Each number is 200 + 30 x the weight over its row's rms, rounded and kept within 0 to 999. Layers, rows and columns count from 0. The size before them is the row's rms in percent of the matrix's.

# layer 2 attention query, 320x320, rms 0.051, rows 275-318, columns 160-319
070,140,189,181,195,215,227,180,179,242,195,192,181,212,197,247,235,218,246,252,159,260,214,182,226,220,181,216,183,198,188,209,204,206,204,218,191,261,269,197,159,205,191,202,249,195,154,194,174,171,199,225,88,203,169,204,196,145,155,194,193,212,137,226,204,190,215,158,232,189,189,227,230,222,220,205,167,259,156,216,267,194,185,165,195,186,221,193,203,169,219,181,151,218,219,220,189,177,207,205,203,204,199,206,135,222,235,209,206,170,161,268,175,231,172,207,229,145,163,203,177,212,188,177,182,159,194,225,181,200,197,230,196,198,191,122,194,215,206,203,210,143,158,227,219,131,238,240,226,226,246,244,170,178,233,221,229,217,233,208,239
078,197,228,176,243,224,184,158,242,198,218,219,202,198,243,176,180,190,216,204,237,196,181,175,217,205,255,197,211,193,216,237,208,183,137,225,192,246,184,189,168,208,198,205,129,231,191,213,218,249,231,186,240,168,205,210,226,161,221,172,212,168,210,191,223,162,264,218,226,171,211,236,220,177,221,233,215,200,217,180,183,204,195,168,220,205,236,148,171,209,200,219,209,182,186,178,148,229,254,230,167,160,136,145,215,194,225,174,214,219,184,130,146,215,240,209,160,175,217,183,248,218,234,215,173,159,228,194,223,227,240,200,231,204,208,177,267,217,265,183,210,231,190,229,206,155,198,121,234,241,240,216,214,142,178,229,121,181,197,195,236
083,147,220,237,195,207,175,241,173,238,212,199,219,184,171,242,234,243,204,216,173,249,193,164,207,213,206,214,212,236,226,204,171,189,239,160,206,188,268,217,183,203,193,221,246,196,168,172,189,206,131,202,122,221,170,187,188,219,176,166,188,210,181,131,139,233,171,187,196,207,211,192,225,207,188,189,218,172,170,189,224,185,193,178,196,175,171,240,149,212,164,166,184,217,189,185,198,180,180,175,227,223,188,230,127,174,217,201,193,238,164,282,263,226,196,192,255,200,179,197,178,217,184,152,193,210,169,162,223,234,208,203,189,174,205,175,168,189,195,244,192,131,193,173,227,236,210,244,149,201,177,185,160,192,283,176,241,202,216,225,183
088,241,179,168,201,218,218,178,184,184,189,180,202,166,200,140,168,159,213,157,217,203,244,189,149,177,280,212,175,205,193,205,231,197,204,208,188,141,205,197,226,136,225,192,139,247,199,203,181,185,259,215,269,140,220,217,193,139,165,188,214,167,224,205,200,157,205,214,200,171,252,243,228,233,171,223,204,171,252,222,238,186,176,168,246,212,171,140,228,253,245,213,182,207,201,190,228,206,219,201,178,211,273,223,274,205,189,207,207,204,213,189,148,165,223,199,208,145,250,176,207,211,191,261,193,215,241,205,232,190,169,190,205,219,185,187,224,221,203,187,188,273,206,219,185,209,163,169,174,206,177,227,275,189,159,191,170,228,203,202,186
098,208,236,175,186,188,244,216,204,162,242,177,178,168,177,140,174,206,235,182,131,194,216,205,181,156,213,205,213,216,213,179,247,223,221,183,182,188,234,178,213,141,208,183,221,248,187,220,132,180,264,243,285,117,258,181,175,155,151,189,229,165,189,222,183,132,223,185,201,209,180,204,238,241,135,232,157,187,261,229,225,178,203,160,174,186,198,185,210,247,203,204,179,195,172,200,198,189,206,210,154,166,205,202,201,189,189,231,194,207,228,200,204,184,239,178,256,146,239,169,189,237,193,207,162,250,181,191,246,220,202,194,184,217,148,184,142,205,170,222,152,173,186,209,190,236,178,247,200,197,154,168,243,201,225,194,141,191,220,254,180
110,157,207,239,219,197,164,215,201,230,171,236,162,268,232,200,228,228,208,201,162,235,157,184,254,209,215,204,296,208,164,204,213,181,122,193,220,228,187,195,194,185,163,218,176,191,178,177,191,232,204,228,201,195,224,165,170,189,189,210,219,245,195,221,175,173,238,211,247,210,221,201,234,178,222,221,173,211,218,209,215,182,203,212,241,260,235,248,163,207,145,177,188,197,219,245,152,210,185,184,233,217,181,242,181,188,213,200,236,217,236,225,182,187,219,201,195,185,175,177,207,242,213,147,180,147,188,232,186,201,235,158,186,214,214,168,197,224,192,164,215,116,188,219,198,105,192,217,204,186,234,180,174,167,230,219,260,200,158,163,188
111,201,251,200,220,194,218,224,205,213,227,199,187,131,192,164,146,188,240,224,173,188,240,189,198,181,186,157,204,229,181,189,200,202,203,198,160,189,225,193,291,203,192,197,177,207,242,235,149,179,218,176,215,163,217,168,161,245,247,149,142,184,160,210,174,197,169,226,234,202,174,205,183,246,145,200,206,183,214,216,224,209,237,211,162,185,189,204,211,204,204,206,245,198,158,212,230,188,223,202,137,150,219,201,188,196,190,205,168,225,207,189,218,173,214,141,181,218,210,183,235,221,199,212,177,258,155,202,214,222,170,208,183,197,212,225,183,205,211,272,184,162,177,165,208,252,188,217,193,153,202,139,194,214,238,190,139,144,217,241,201
112,196,139,210,207,196,153,150,201,254,219,238,173,243,254,198,213,205,173,187,203,213,211,190,233,253,283,229,201,208,202,228,242,183,209,183,222,213,202,206,131,207,236,173,156,202,173,130,233,201,165,260,154,186,156,158,254,118,170,216,222,196,194,173,238,201,157,245,221,234,233,146,285,229,198,174,159,242,223,228,214,203,183,229,166,203,232,180,222,203,208,234,184,224,225,167,178,195,190,130,237,181,189,246,212,217,175,202,218,175,180,190,208,180,251,206,155,178,207,207,247,195,232,224,223,176,243,206,229,182,193,181,222,189,210,179,193,225,218,158,188,230,157,233,190,203,233,151,198,274,193,224,173,183,146,200,204,232,201,205,222
159,178,214,199,160,232,218,187,140,182,215,219,206,250,231,220,271,244,230,220,159,211,189,157,192,185,243,227,222,208,195,160,212,260,172,230,250,213,166,166,143,173,198,244,210,256,137,195,230,163,233,205,196,238,217,244,144,123,149,244,257,239,181,205,156,222,222,215,215,184,169,220,210,232,220,219,190,220,213,237,205,174,149,184,186,233,186,211,170,201,159,190,185,206,152,263,244,219,150,186,180,228,247,203,204,180,177,210,213,223,208,177,222,191,159,203,207,176,214,136,218,217,209,193,189,199,217,228,206,197,214,197,200,219,198,158,170,178,183,157,203,145,158,200,194,148,212,221,174,174,207,198,191,167,189,189,206,191,175,224,162
155,222,164,212,165,204,225,190,188,157,216,221,192,254,243,176,243,241,256,209,193,215,202,222,180,217,218,219,211,175,202,187,253,222,171,164,233,213,187,264,189,197,175,232,189,284,178,259,178,164,206,237,200,193,192,236,170,76,127,199,244,179,219,203,169,209,280,204,177,189,196,203,241,204,166,233,174,214,223,207,209,155,188,191,197,190,240,196,156,180,157,212,204,224,198,215,211,240,171,182,241,198,251,198,196,176,187,182,196,216,179,193,214,179,173,194,200,221,184,156,204,266,161,233,200,179,217,214,198,181,220,168,140,215,170,165,216,202,224,146,190,183,128,224,191,156,180,215,225,166,207,199,212,166,200,210,210,196,160,219,213
138,225,221,255,225,182,205,228,234,175,205,202,231,183,211,167,153,195,256,167,180,199,110,207,198,200,207,192,189,156,210,158,210,223,203,184,184,219,201,177,253,170,219,145,182,233,233,215,159,173,247,174,215,205,236,142,208,228,252,195,213,144,224,176,237,173,227,212,174,205,182,232,208,212,217,189,148,130,184,220,191,200,249,178,168,178,224,182,189,189,208,175,192,165,212,165,194,205,220,287,193,164,135,181,178,175,169,146,177,227,203,225,199,198,133,204,232,183,173,198,178,201,259,175,178,185,212,208,183,211,181,172,220,205,187,154,160,216,199,269,203,184,171,210,225,268,216,195,223,213,167,157,227,223,230,223,160,194,213,236,254
119,155,231,201,185,190,280,215,215,181,207,187,182,143,171,163,154,219,229,241,174,132,196,204,237,145,226,186,208,218,220,218,206,226,209,228,155,152,266,203,259,160,187,223,218,225,261,216,177,194,206,194,181,193,225,156,223,177,185,189,199,190,129,176,193,187,213,174,194,142,186,220,159,173,181,231,192,206,217,173,230,203,145,187,221,203,216,239,146,256,223,207,229,205,127,219,186,226,255,176,145,197,246,200,189,169,227,232,166,192,206,173,169,207,216,178,236,163,209,197,177,196,162,234,198,259,180,206,188,214,227,243,133,187,177,164,199,231,191,241,203,153,228,210,202,213,155,189,165,202,201,120,161,198,186,191,169,175,196,202,221
118,142,206,149,204,189,181,177,210,195,278,177,224,159,177,213,180,194,205,232,237,198,235,196,190,182,213,215,203,189,159,239,174,189,233,212,192,132,227,167,206,172,246,226,178,173,193,148,217,173,217,202,168,205,187,163,167,239,240,172,147,187,175,205,251,175,197,223,143,196,233,149,159,272,204,230,190,210,228,198,205,187,233,190,207,238,137,256,229,171,184,219,212,209,143,183,213,142,225,247,187,196,217,273,210,190,190,257,197,168,195,162,210,221,187,157,230,173,179,206,254,151,266,248,246,227,213,135,182,176,159,189,258,179,195,230,166,184,179,243,176,236,205,203,212,240,200,230,176,232,221,155,198,243,228,159,212,214,205,250,233
098,186,239,232,229,210,212,177,215,217,226,206,214,232,192,187,205,217,204,246,191,242,185,213,189,267,209,210,264,221,210,173,161,206,193,214,229,234,230,242,178,206,184,178,191,158,165,202,181,192,189,212,152,213,152,203,221,145,169,195,199,179,201,135,181,242,228,240,225,231,210,221,225,209,286,251,202,199,217,220,223,228,212,210,230,155,208,187,178,136,230,189,242,192,259,212,216,217,240,170,158,175,180,152,164,175,229,151,199,173,201,211,228,200,147,222,230,151,186,204,210,214,178,233,238,174,223,199,202,221,209,211,218,167,240,167,162,180,209,192,133,156,186,155,174,190,215,234,205,219,216,209,186,176,166,231,203,156,208,188,137
097,232,177,171,246,195,190,194,258,229,243,133,212,195,247,186,159,265,174,203,208,171,202,157,202,150,190,192,211,230,193,206,208,229,168,202,154,148,153,175,188,180,175,217,230,139,238,174,252,161,236,188,216,182,206,163,214,213,214,223,179,225,186,225,173,210,239,208,179,174,174,174,131,198,200,175,215,214,251,287,216,215,208,254,175,188,176,167,224,202,228,198,224,238,237,207,191,218,168,215,249,214,196,229,231,235,192,193,196,168,178,196,145,223,237,201,273,232,187,186,198,186,165,235,208,193,196,187,141,172,178,218,179,144,168,240,219,211,161,252,254,126,253,231,176,187,195,171,207,173,207,206,208,231,238,163,258,209,188,174,151
087,200,200,232,145,230,177,190,225,188,180,226,174,210,159,213,252,124,249,207,252,180,199,242,222,209,234,230,235,197,189,200,194,204,217,209,213,202,215,206,232,196,208,199,151,224,180,219,167,226,154,190,210,214,246,234,152,225,171,220,227,195,232,169,213,194,189,205,231,225,252,191,209,215,243,176,184,225,189,171,228,218,212,154,209,210,213,259,226,183,159,212,167,193,206,193,178,234,221,215,264,226,177,191,208,194,184,205,213,242,244,262,240,218,173,228,216,177,185,192,150,192,180,159,181,214,237,159,268,200,268,128,221,259,194,165,201,155,187,178,213,223,198,215,195,173,162,230,184,187,230,202,180,183,120,193,142,149,157,207,226
103,177,214,230,188,230,193,195,186,196,158,201,219,242,204,238,213,186,201,228,194,235,202,235,183,235,188,230,213,202,193,243,199,184,196,209,257,220,197,270,153,200,177,167,195,214,135,211,170,197,154,181,177,213,166,196,179,157,206,202,212,213,228,205,179,207,176,199,250,216,246,212,243,204,258,230,190,220,185,138,264,242,173,178,253,197,245,180,160,187,173,165,171,178,220,230,190,190,193,171,249,221,204,181,190,178,200,203,188,283,214,201,235,232,168,248,185,128,175,215,182,206,236,108,187,186,186,186,249,179,246,168,164,260,219,169,192,191,264,166,202,185,182,188,182,212,209,236,190,224,193,188,170,187,194,192,164,164,194,190,166
088,253,225,183,238,164,210,162,222,158,239,187,201,222,173,178,142,189,170,173,244,159,172,191,221,169,166,180,159,180,207,242,221,198,156,254,192,247,203,166,222,194,190,190,183,159,186,147,211,207,245,215,219,152,295,189,225,239,239,243,225,143,200,263,172,220,180,232,247,222,187,136,213,191,245,183,196,213,217,207,195,210,193,189,163,158,201,204,210,190,218,197,186,231,184,246,150,248,225,235,227,207,164,197,236,207,235,175,222,174,191,165,142,183,256,206,253,243,188,197,218,209,175,204,222,201,256,128,159,202,178,174,202,208,174,187,212,194,148,194,191,206,210,234,203,241,175,205,232,174,148,188,195,253,198,222,149,191,166,189,226
092,179,190,230,191,152,206,221,140,188,169,216,193,190,205,172,220,192,179,225,189,245,216,254,180,206,197,236,193,172,226,168,183,218,258,171,212,186,192,274,178,233,224,239,242,225,237,236,213,149,137,183,155,169,153,165,230,201,171,158,197,240,189,187,197,180,194,194,206,204,227,192,174,215,205,160,185,211,212,139,202,220,178,184,218,202,217,204,193,169,185,210,210,199,192,171,192,151,136,150,157,190,183,219,169,212,180,222,148,230,189,253,269,181,199,182,250,189,216,204,218,235,214,208,182,215,124,173,246,175,222,243,180,200,189,167,184,174,195,183,212,230,208,145,236,193,176,174,192,209,228,200,188,200,186,194,273,228,181,232,183
109,136,252,243,219,178,172,215,215,162,191,228,223,230,173,220,196,165,295,238,193,219,168,193,241,251,186,187,207,193,234,222,232,211,233,216,232,266,242,184,251,201,140,185,244,185,136,154,200,238,214,219,195,229,239,196,257,150,202,195,222,166,212,167,211,191,192,200,217,168,203,191,263,187,262,272,188,192,171,217,209,162,211,183,169,173,267,173,207,184,206,173,170,224,219,194,206,185,255,252,174,227,174,186,192,186,204,263,240,249,183,221,194,194,158,206,206,193,171,154,146,203,226,157,216,178,217,225,185,210,197,190,196,209,229,145,200,181,175,166,183,214,186,153,186,153,189,229,214,180,233,196,209,195,242,237,139,206,210,211,187
113,181,186,245,190,168,154,204,204,228,134,182,182,183,208,177,178,222,184,179,196,247,222,238,175,220,191,262,157,191,191,205,179,189,240,168,196,138,231,267,232,233,248,186,221,207,204,234,165,153,155,185,158,226,142,169,212,187,189,165,157,232,177,151,204,185,153,235,211,228,211,197,211,215,151,141,226,182,175,190,209,216,204,216,222,200,225,209,191,233,190,211,249,163,188,180,177,170,193,196,232,166,226,205,194,191,181,208,174,199,178,249,256,192,194,155,208,196,229,221,229,153,226,229,218,234,121,183,245,195,191,224,195,141,232,184,192,207,223,199,197,216,194,175,190,212,203,154,195,237,199,202,166,219,209,174,248,228,216,212,189
099,153,212,222,190,237,223,284,164,224,205,203,206,159,184,223,186,200,166,181,200,185,211,207,158,180,215,214,180,226,200,174,208,207,223,238,222,142,172,180,236,222,185,244,188,252,217,161,163,162,194,167,252,198,222,207,172,186,200,171,162,226,216,217,168,224,170,188,179,167,177,207,201,182,149,161,125,239,151,204,190,220,202,213,166,135,166,233,201,176,161,219,197,234,116,253,186,209,229,188,202,203,229,218,156,165,244,228,171,191,180,235,187,194,207,149,234,202,147,225,213,168,127,193,221,226,228,166,197,235,215,244,235,203,205,174,180,168,216,209,206,166,185,146,203,173,222,222,188,180,187,279,164,223,254,173,210,189,227,215,194
099,235,217,227,222,177,191,247,228,211,176,153,187,202,184,197,140,239,222,228,221,194,221,225,184,150,192,195,192,183,175,215,236,172,209,177,186,148,242,204,197,210,195,198,212,125,248,218,168,207,187,183,188,136,236,173,208,244,218,207,178,167,251,189,190,190,248,170,172,140,204,215,137,186,200,123,199,225,195,168,209,206,207,243,200,199,205,179,236,232,260,199,230,198,175,190,224,255,197,145,228,174,169,208,183,239,204,203,189,181,144,210,180,196,232,187,263,221,227,182,179,163,169,230,131,219,262,175,202,186,169,182,215,164,186,176,161,208,217,225,230,278,227,198,220,185,147,183,191,213,193,211,221,243,202,200,224,266,157,209,209
105,189,185,171,203,153,147,174,243,250,172,201,183,177,175,216,188,261,184,211,172,260,177,185,212,150,222,186,157,155,162,230,190,152,177,192,192,239,234,135,194,176,192,153,242,110,179,247,235,231,190,229,174,204,199,178,208,235,199,201,209,178,220,191,250,203,202,208,245,193,224,217,164,198,234,156,209,221,176,192,220,188,213,211,196,235,212,149,198,227,245,210,207,175,282,139,172,194,200,195,257,209,189,212,207,236,232,131,253,178,211,207,183,237,265,294,213,188,190,207,176,219,216,183,181,148,194,158,141,232,191,215,190,175,225,222,237,201,190,194,271,209,252,226,196,226,158,152,175,255,191,165,218,185,145,174,244,207,189,180,172
104,239,153,262,210,235,259,184,194,171,158,179,241,223,215,209,256,258,241,241,174,214,195,270,247,214,168,177,198,202,195,184,214,198,189,199,190,241,242,274,218,218,182,253,260,213,211,201,182,198,193,185,202,236,214,197,189,167,166,181,224,206,214,184,174,188,190,206,196,184,173,232,229,207,232,210,157,238,190,219,245,134,188,143,196,185,274,276,151,217,178,156,220,259,168,215,176,236,184,207,215,195,194,179,162,177,174,219,191,212,197,208,194,175,134,172,231,207,223,184,183,218,172,193,135,239,201,220,165,207,157,197,206,219,168,155,161,168,193,242,152,196,165,95,189,154,176,201,219,142,239,182,173,236,262,254,207,188,188,195,248
094,201,207,230,209,221,238,207,230,173,148,168,260,204,243,215,203,199,273,165,192,269,147,170,253,252,163,246,227,169,202,210,236,205,236,224,199,225,217,169,267,169,130,192,182,185,221,219,195,191,209,150,185,230,173,201,206,191,189,189,218,215,220,176,172,212,214,171,194,223,204,150,191,220,222,162,192,207,157,257,209,179,223,154,251,223,223,211,217,215,177,234,196,197,150,184,212,239,196,207,259,206,188,185,161,170,170,191,181,173,216,217,185,230,141,143,232,149,181,183,182,230,225,200,224,255,237,178,263,227,217,168,202,205,190,193,166,191,192,204,220,172,164,170,177,188,200,234,201,211,198,188,209,228,194,224,192,190,179,195,168
094,217,202,219,190,160,128,176,217,178,189,170,197,226,211,232,195,180,153,241,220,243,152,180,208,202,192,171,154,171,231,230,240,168,241,191,172,256,213,202,170,209,197,177,233,223,112,231,144,224,234,232,175,245,167,195,232,168,232,140,217,210,188,212,245,178,211,237,268,244,229,137,199,199,202,181,181,181,206,177,165,163,259,214,144,215,214,188,180,218,212,194,214,175,235,199,162,166,238,206,210,224,225,199,181,192,214,180,213,155,218,205,226,174,223,289,214,204,240,217,199,220,244,191,216,220,171,188,135,182,221,158,178,254,232,194,259,200,147,218,240,168,189,216,219,222,213,185,215,220,168,199,177,156,208,180,236,175,146,126,221
111,161,177,206,253,180,179,224,245,265,235,205,196,179,204,227,180,254,167,122,195,224,174,173,209,213,172,177,214,203,176,207,208,189,225,195,192,214,180,144,223,181,182,214,176,178,170,189,220,152,228,222,202,229,106,146,240,240,170,195,208,185,167,200,211,212,218,223,178,197,211,176,221,194,194,192,191,193,221,177,196,213,233,229,214,166,241,153,230,214,247,155,197,213,185,182,225,169,209,211,160,210,177,173,186,217,270,221,283,194,227,194,166,158,197,232,153,166,127,223,201,192,223,159,152,190,189,203,251,221,243,208,208,241,215,229,233,196,234,178,169,209,216,216,240,196,185,216,231,230,213,186,255,199,178,267,225,258,244,188,225
101,195,239,262,172,201,251,210,193,126,162,202,251,225,232,191,202,192,235,171,191,182,169,192,217,258,212,201,248,153,252,201,224,206,197,233,177,249,187,206,242,182,161,238,202,232,247,231,165,234,244,171,194,232,188,150,211,149,159,146,207,172,160,166,181,237,256,201,192,159,192,184,239,201,198,212,95,192,181,239,180,130,186,185,177,176,186,221,181,196,186,214,202,216,200,251,222,242,235,230,192,184,195,179,166,177,149,179,231,220,234,245,239,196,178,175,208,176,188,194,171,226,236,178,231,199,211,213,201,186,219,149,230,272,182,172,162,158,224,242,161,158,180,150,217,164,180,234,191,137,207,203,169,232,216,237,196,211,154,250,218
102,162,195,190,239,229,177,199,210,248,171,193,215,179,223,192,190,250,197,252,176,204,196,175,218,194,210,279,231,283,208,187,187,251,186,200,157,165,184,225,194,229,152,168,204,194,209,192,178,225,176,243,162,212,166,198,226,157,197,183,186,219,218,136,183,267,215,251,199,220,240,223,210,200,235,253,174,154,191,198,178,202,182,214,172,162,202,181,205,177,267,150,227,180,228,168,262,236,181,165,180,150,200,166,186,193,217,178,212,153,184,187,189,205,190,189,204,180,225,166,138,230,183,174,218,193,159,198,186,191,162,251,211,165,212,245,148,204,212,181,168,184,185,171,160,200,260,216,205,197,196,204,178,200,224,223,189,178,218,241,178
097,259,196,194,183,164,194,219,193,174,206,213,163,180,221,199,167,190,211,163,226,151,234,195,190,153,233,160,122,121,198,208,213,192,216,228,224,175,192,163,224,194,238,214,158,168,184,199,214,191,236,201,290,196,251,188,165,207,184,210,223,197,201,230,238,220,190,168,183,196,164,216,215,197,144,158,196,224,213,205,180,169,226,179,191,225,178,244,206,234,184,240,180,187,141,216,192,233,209,199,203,241,202,201,252,178,151,226,137,239,217,186,180,188,212,187,164,265,166,184,245,173,175,190,173,210,234,200,223,180,188,131,224,232,175,211,264,197,184,205,264,234,221,240,231,198,187,185,220,212,203,208,194,196,175,181,189,200,202,224,239
100,159,213,222,196,211,197,186,176,211,142,225,227,211,185,211,239,190,255,184,178,245,194,234,238,255,211,191,231,222,208,197,167,212,200,191,186,241,211,242,200,238,160,166,198,238,179,212,170,244,169,170,161,228,125,206,203,153,179,172,216,180,184,114,196,197,202,203,211,221,244,191,225,216,248,245,156,197,182,154,212,193,186,199,219,172,259,199,166,181,195,190,185,197,195,184,205,156,231,211,215,197,205,167,195,203,234,213,232,207,244,228,217,210,158,217,166,157,195,210,206,219,186,105,243,192,174,196,251,187,249,216,182,214,256,160,173,212,249,180,202,212,172,172,188,170,280,235,218,214,212,198,166,130,192,230,138,189,222,207,174
089,139,197,181,219,247,205,146,159,190,156,211,245,217,183,280,255,180,288,246,195,205,220,210,204,237,190,190,227,213,205,232,206,207,233,176,165,235,190,192,224,197,135,203,199,214,211,177,202,269,202,171,146,233,180,193,158,208,214,202,179,205,155,138,203,240,178,195,213,212,210,208,240,232,204,227,191,189,148,198,162,206,239,156,173,198,203,233,216,212,214,149,183,174,180,189,239,157,257,204,237,213,180,225,212,244,197,245,221,224,211,224,253,211,176,218,186,143,196,173,160,183,200,151,234,180,181,215,179,185,215,209,209,182,237,194,152,191,172,189,198,216,168,161,208,182,273,204,201,231,206,210,167,162,236,247,159,163,204,211,197
104,177,207,218,179,176,169,174,246,175,160,202,208,227,177,212,211,154,253,238,184,200,198,214,257,232,194,145,195,175,215,265,184,215,229,196,187,254,221,215,209,171,151,191,184,216,156,219,183,250,203,188,185,228,199,200,190,141,187,175,230,129,249,172,242,212,218,204,219,222,235,211,287,218,238,225,217,190,147,163,197,170,203,182,223,237,269,197,183,223,208,161,150,169,212,158,181,222,198,200,215,185,190,131,175,235,225,200,187,248,236,175,198,214,214,234,174,192,168,164,157,216,212,149,168,187,214,180,202,213,230,199,190,206,207,181,216,239,249,165,241,220,156,173,184,168,226,193,181,243,212,186,184,165,215,232,110,181,185,181,203
106,242,192,235,212,235,218,190,200,179,204,212,184,189,247,200,211,229,207,228,226,189,181,241,212,218,187,227,211,181,147,187,215,155,202,176,175,180,206,269,213,230,200,231,175,219,200,236,179,152,199,151,128,204,161,178,196,181,194,197,155,235,168,155,236,213,151,218,243,223,201,167,179,190,179,129,153,222,238,217,194,215,213,250,208,198,214,216,220,241,158,214,246,195,182,216,202,178,221,216,210,189,204,233,195,196,220,190,159,158,153,220,205,175,173,153,188,230,199,244,212,184,172,212,232,268,205,237,186,269,143,228,173,149,208,142,166,208,190,257,252,200,214,185,225,184,192,265,222,198,181,205,128,227,197,172,262,238,168,238,203
089,196,198,200,156,175,213,203,245,236,157,176,234,209,159,169,202,185,214,176,205,200,210,223,188,208,258,194,202,222,242,184,196,223,194,194,205,153,156,186,227,179,209,201,194,173,220,195,223,181,226,274,178,154,200,218,211,198,196,208,214,188,233,235,185,201,246,184,157,217,138,215,193,226,141,166,259,162,156,197,189,161,180,182,217,194,197,192,217,174,235,205,211,216,175,181,206,192,136,131,192,209,230,209,186,205,145,199,183,210,231,182,156,198,236,207,241,213,236,133,192,213,211,360,158,261,203,201,212,148,190,184,178,160,162,144,216,181,221,178,146,221,156,186,176,198,225,176,173,201,196,200,259,197,224,208,228,197,204,211,210
096,157,199,197,205,219,280,182,178,166,203,202,219,185,167,132,168,197,191,180,184,212,182,208,141,224,219,217,237,178,215,174,178,228,180,198,171,174,162,266,189,188,191,210,173,212,185,182,174,219,198,188,253,155,202,221,207,200,168,194,222,245,144,243,177,178,204,199,186,140,185,171,231,237,176,232,124,209,256,242,198,169,181,187,239,202,137,207,133,227,187,212,191,207,193,236,179,184,197,193,193,186,217,165,232,136,187,220,200,173,177,182,229,151,195,189,266,130,232,173,199,246,202,172,216,177,197,173,218,223,222,216,191,228,158,201,184,206,179,211,79,186,212,200,197,199,202,238,205,186,166,162,237,227,200,168,195,156,147,182,200
097,179,196,249,193,221,172,133,202,180,200,260,197,210,202,180,250,179,202,191,141,193,195,191,262,221,241,178,179,231,206,206,151,205,148,238,191,229,230,190,170,208,179,238,246,220,159,194,170,218,215,243,203,266,199,148,249,175,184,180,247,214,156,195,233,210,198,233,261,232,235,222,196,193,234,199,170,153,228,229,227,195,198,193,209,233,181,236,159,208,198,200,162,188,234,206,192,177,223,229,229,231,186,186,241,205,182,206,209,209,256,223,204,165,208,230,192,162,202,240,200,216,194,135,221,125,201,187,143,176,269,158,213,238,232,148,254,230,149,168,179,136,187,207,198,181,213,205,192,208,184,191,180,147,226,187,185,182,177,154,148
094,189,210,220,234,202,202,183,228,205,191,194,147,182,208,167,169,235,250,228,190,144,236,193,234,221,229,178,217,157,176,231,214,186,194,211,196,218,222,203,243,194,177,248,209,170,180,184,205,164,186,191,203,204,229,146,258,215,241,199,127,175,176,247,192,207,169,160,223,160,206,196,236,180,162,191,205,226,188,273,221,161,231,240,151,191,208,175,217,224,227,218,216,194,222,161,206,186,200,244,175,215,205,157,191,191,239,256,186,183,242,194,238,222,190,210,140,192,194,174,182,182,171,203,161,170,225,244,160,243,158,201,194,160,240,211,217,201,189,163,216,204,210,174,204,176,164,169,196,168,180,127,214,272,167,178,164,186,200,208,205
108,186,181,199,227,158,130,156,183,231,209,211,143,165,213,248,214,210,163,165,228,183,188,164,220,220,252,167,175,228,169,226,160,169,191,193,214,187,230,178,183,220,196,184,173,176,149,168,215,214,187,206,210,216,177,207,235,183,206,219,220,210,153,207,248,213,192,230,264,197,200,201,218,242,184,147,192,212,193,173,229,224,221,260,160,170,189,151,210,223,255,192,203,167,231,211,228,176,224,218,204,238,216,195,214,196,240,195,199,162,182,180,201,205,260,233,159,224,169,205,234,197,259,217,212,163,196,213,151,221,189,182,190,225,244,225,251,199,201,184,192,201,188,186,193,212,209,167,213,242,154,158,200,207,161,177,200,196,193,225,198
112,229,206,239,213,202,176,262,180,177,225,191,160,185,208,272,224,198,207,222,256,203,226,234,218,234,171,162,200,176,192,187,209,196,144,207,190,234,194,193,212,197,226,243,226,168,160,199,203,186,238,176,172,256,195,174,201,242,244,174,191,198,208,200,193,167,193,216,234,210,207,193,195,202,199,179,207,232,149,175,225,175,228,255,173,214,241,243,206,215,146,162,208,193,218,227,240,190,212,175,210,279,171,175,143,226,242,238,194,156,194,211,184,156,207,234,172,202,181,170,149,186,179,196,213,218,216,146,178,227,243,290,194,189,230,212,258,217,208,154,176,269,150,145,218,129,196,199,174,196,162,193,173,201,169,232,218,195,191,213,173
102,239,144,150,222,136,167,178,203,199,184,158,186,213,262,220,247,221,200,237,187,240,248,210,179,205,191,193,158,225,154,173,215,167,220,160,231,162,241,175,148,212,206,221,225,138,241,243,235,178,180,169,202,215,191,185,188,233,235,201,212,230,221,231,209,227,199,168,218,203,214,240,157,198,193,160,236,186,222,208,223,230,240,217,160,220,232,193,179,183,208,216,251,200,231,175,217,222,212,209,181,241,204,212,216,189,216,155,253,149,186,164,148,259,228,251,152,270,160,174,246,170,202,258,163,159,207,249,161,194,161,125,154,161,215,243,193,233,205,239,186,208,249,194,192,211,193,151,212,211,192,154,215,186,229,198,221,211,186,200,179
103,219,203,268,208,194,226,238,215,170,196,240,212,274,214,140,179,261,278,177,238,259,118,200,214,220,215,217,173,143,217,138,187,211,237,192,173,213,239,235,249,190,226,190,186,218,264,246,150,196,193,232,187,175,192,159,163,204,187,183,262,149,236,195,183,161,246,228,192,142,226,166,180,179,231,216,176,164,219,217,216,211,198,195,234,154,237,185,124,228,205,205,241,189,211,199,183,240,174,219,235,198,199,191,161,173,138,220,214,208,180,260,230,177,186,200,265,220,218,213,166,228,187,201,157,205,209,138,214,180,186,187,189,235,174,131,234,181,201,232,200,174,166,206,231,209,143,238,190,205,210,194,204,246,201,220,195,226,160,184,184
113,197,250,214,219,155,217,234,220,230,239,176,197,204,164,186,143,211,196,247,236,192,196,216,186,230,177,172,203,131,168,207,178,178,203,206,158,192,289,189,229,175,239,183,155,125,265,227,183,210,188,217,198,151,229,129,254,264,228,216,200,168,130,162,241,173,207,206,134,158,208,187,178,151,155,168,200,254,224,217,240,209,215,174,226,205,191,162,227,207,257,222,217,212,243,178,150,204,214,237,213,180,168,173,171,221,199,241,177,194,216,194,161,255,199,206,220,154,187,166,142,230,191,221,161,177,226,123,224,225,198,181,229,219,189,163,207,189,192,243,232,230,243,209,198,200,180,198,240,193,160,193,246,208,200,218,149,249,223,222,217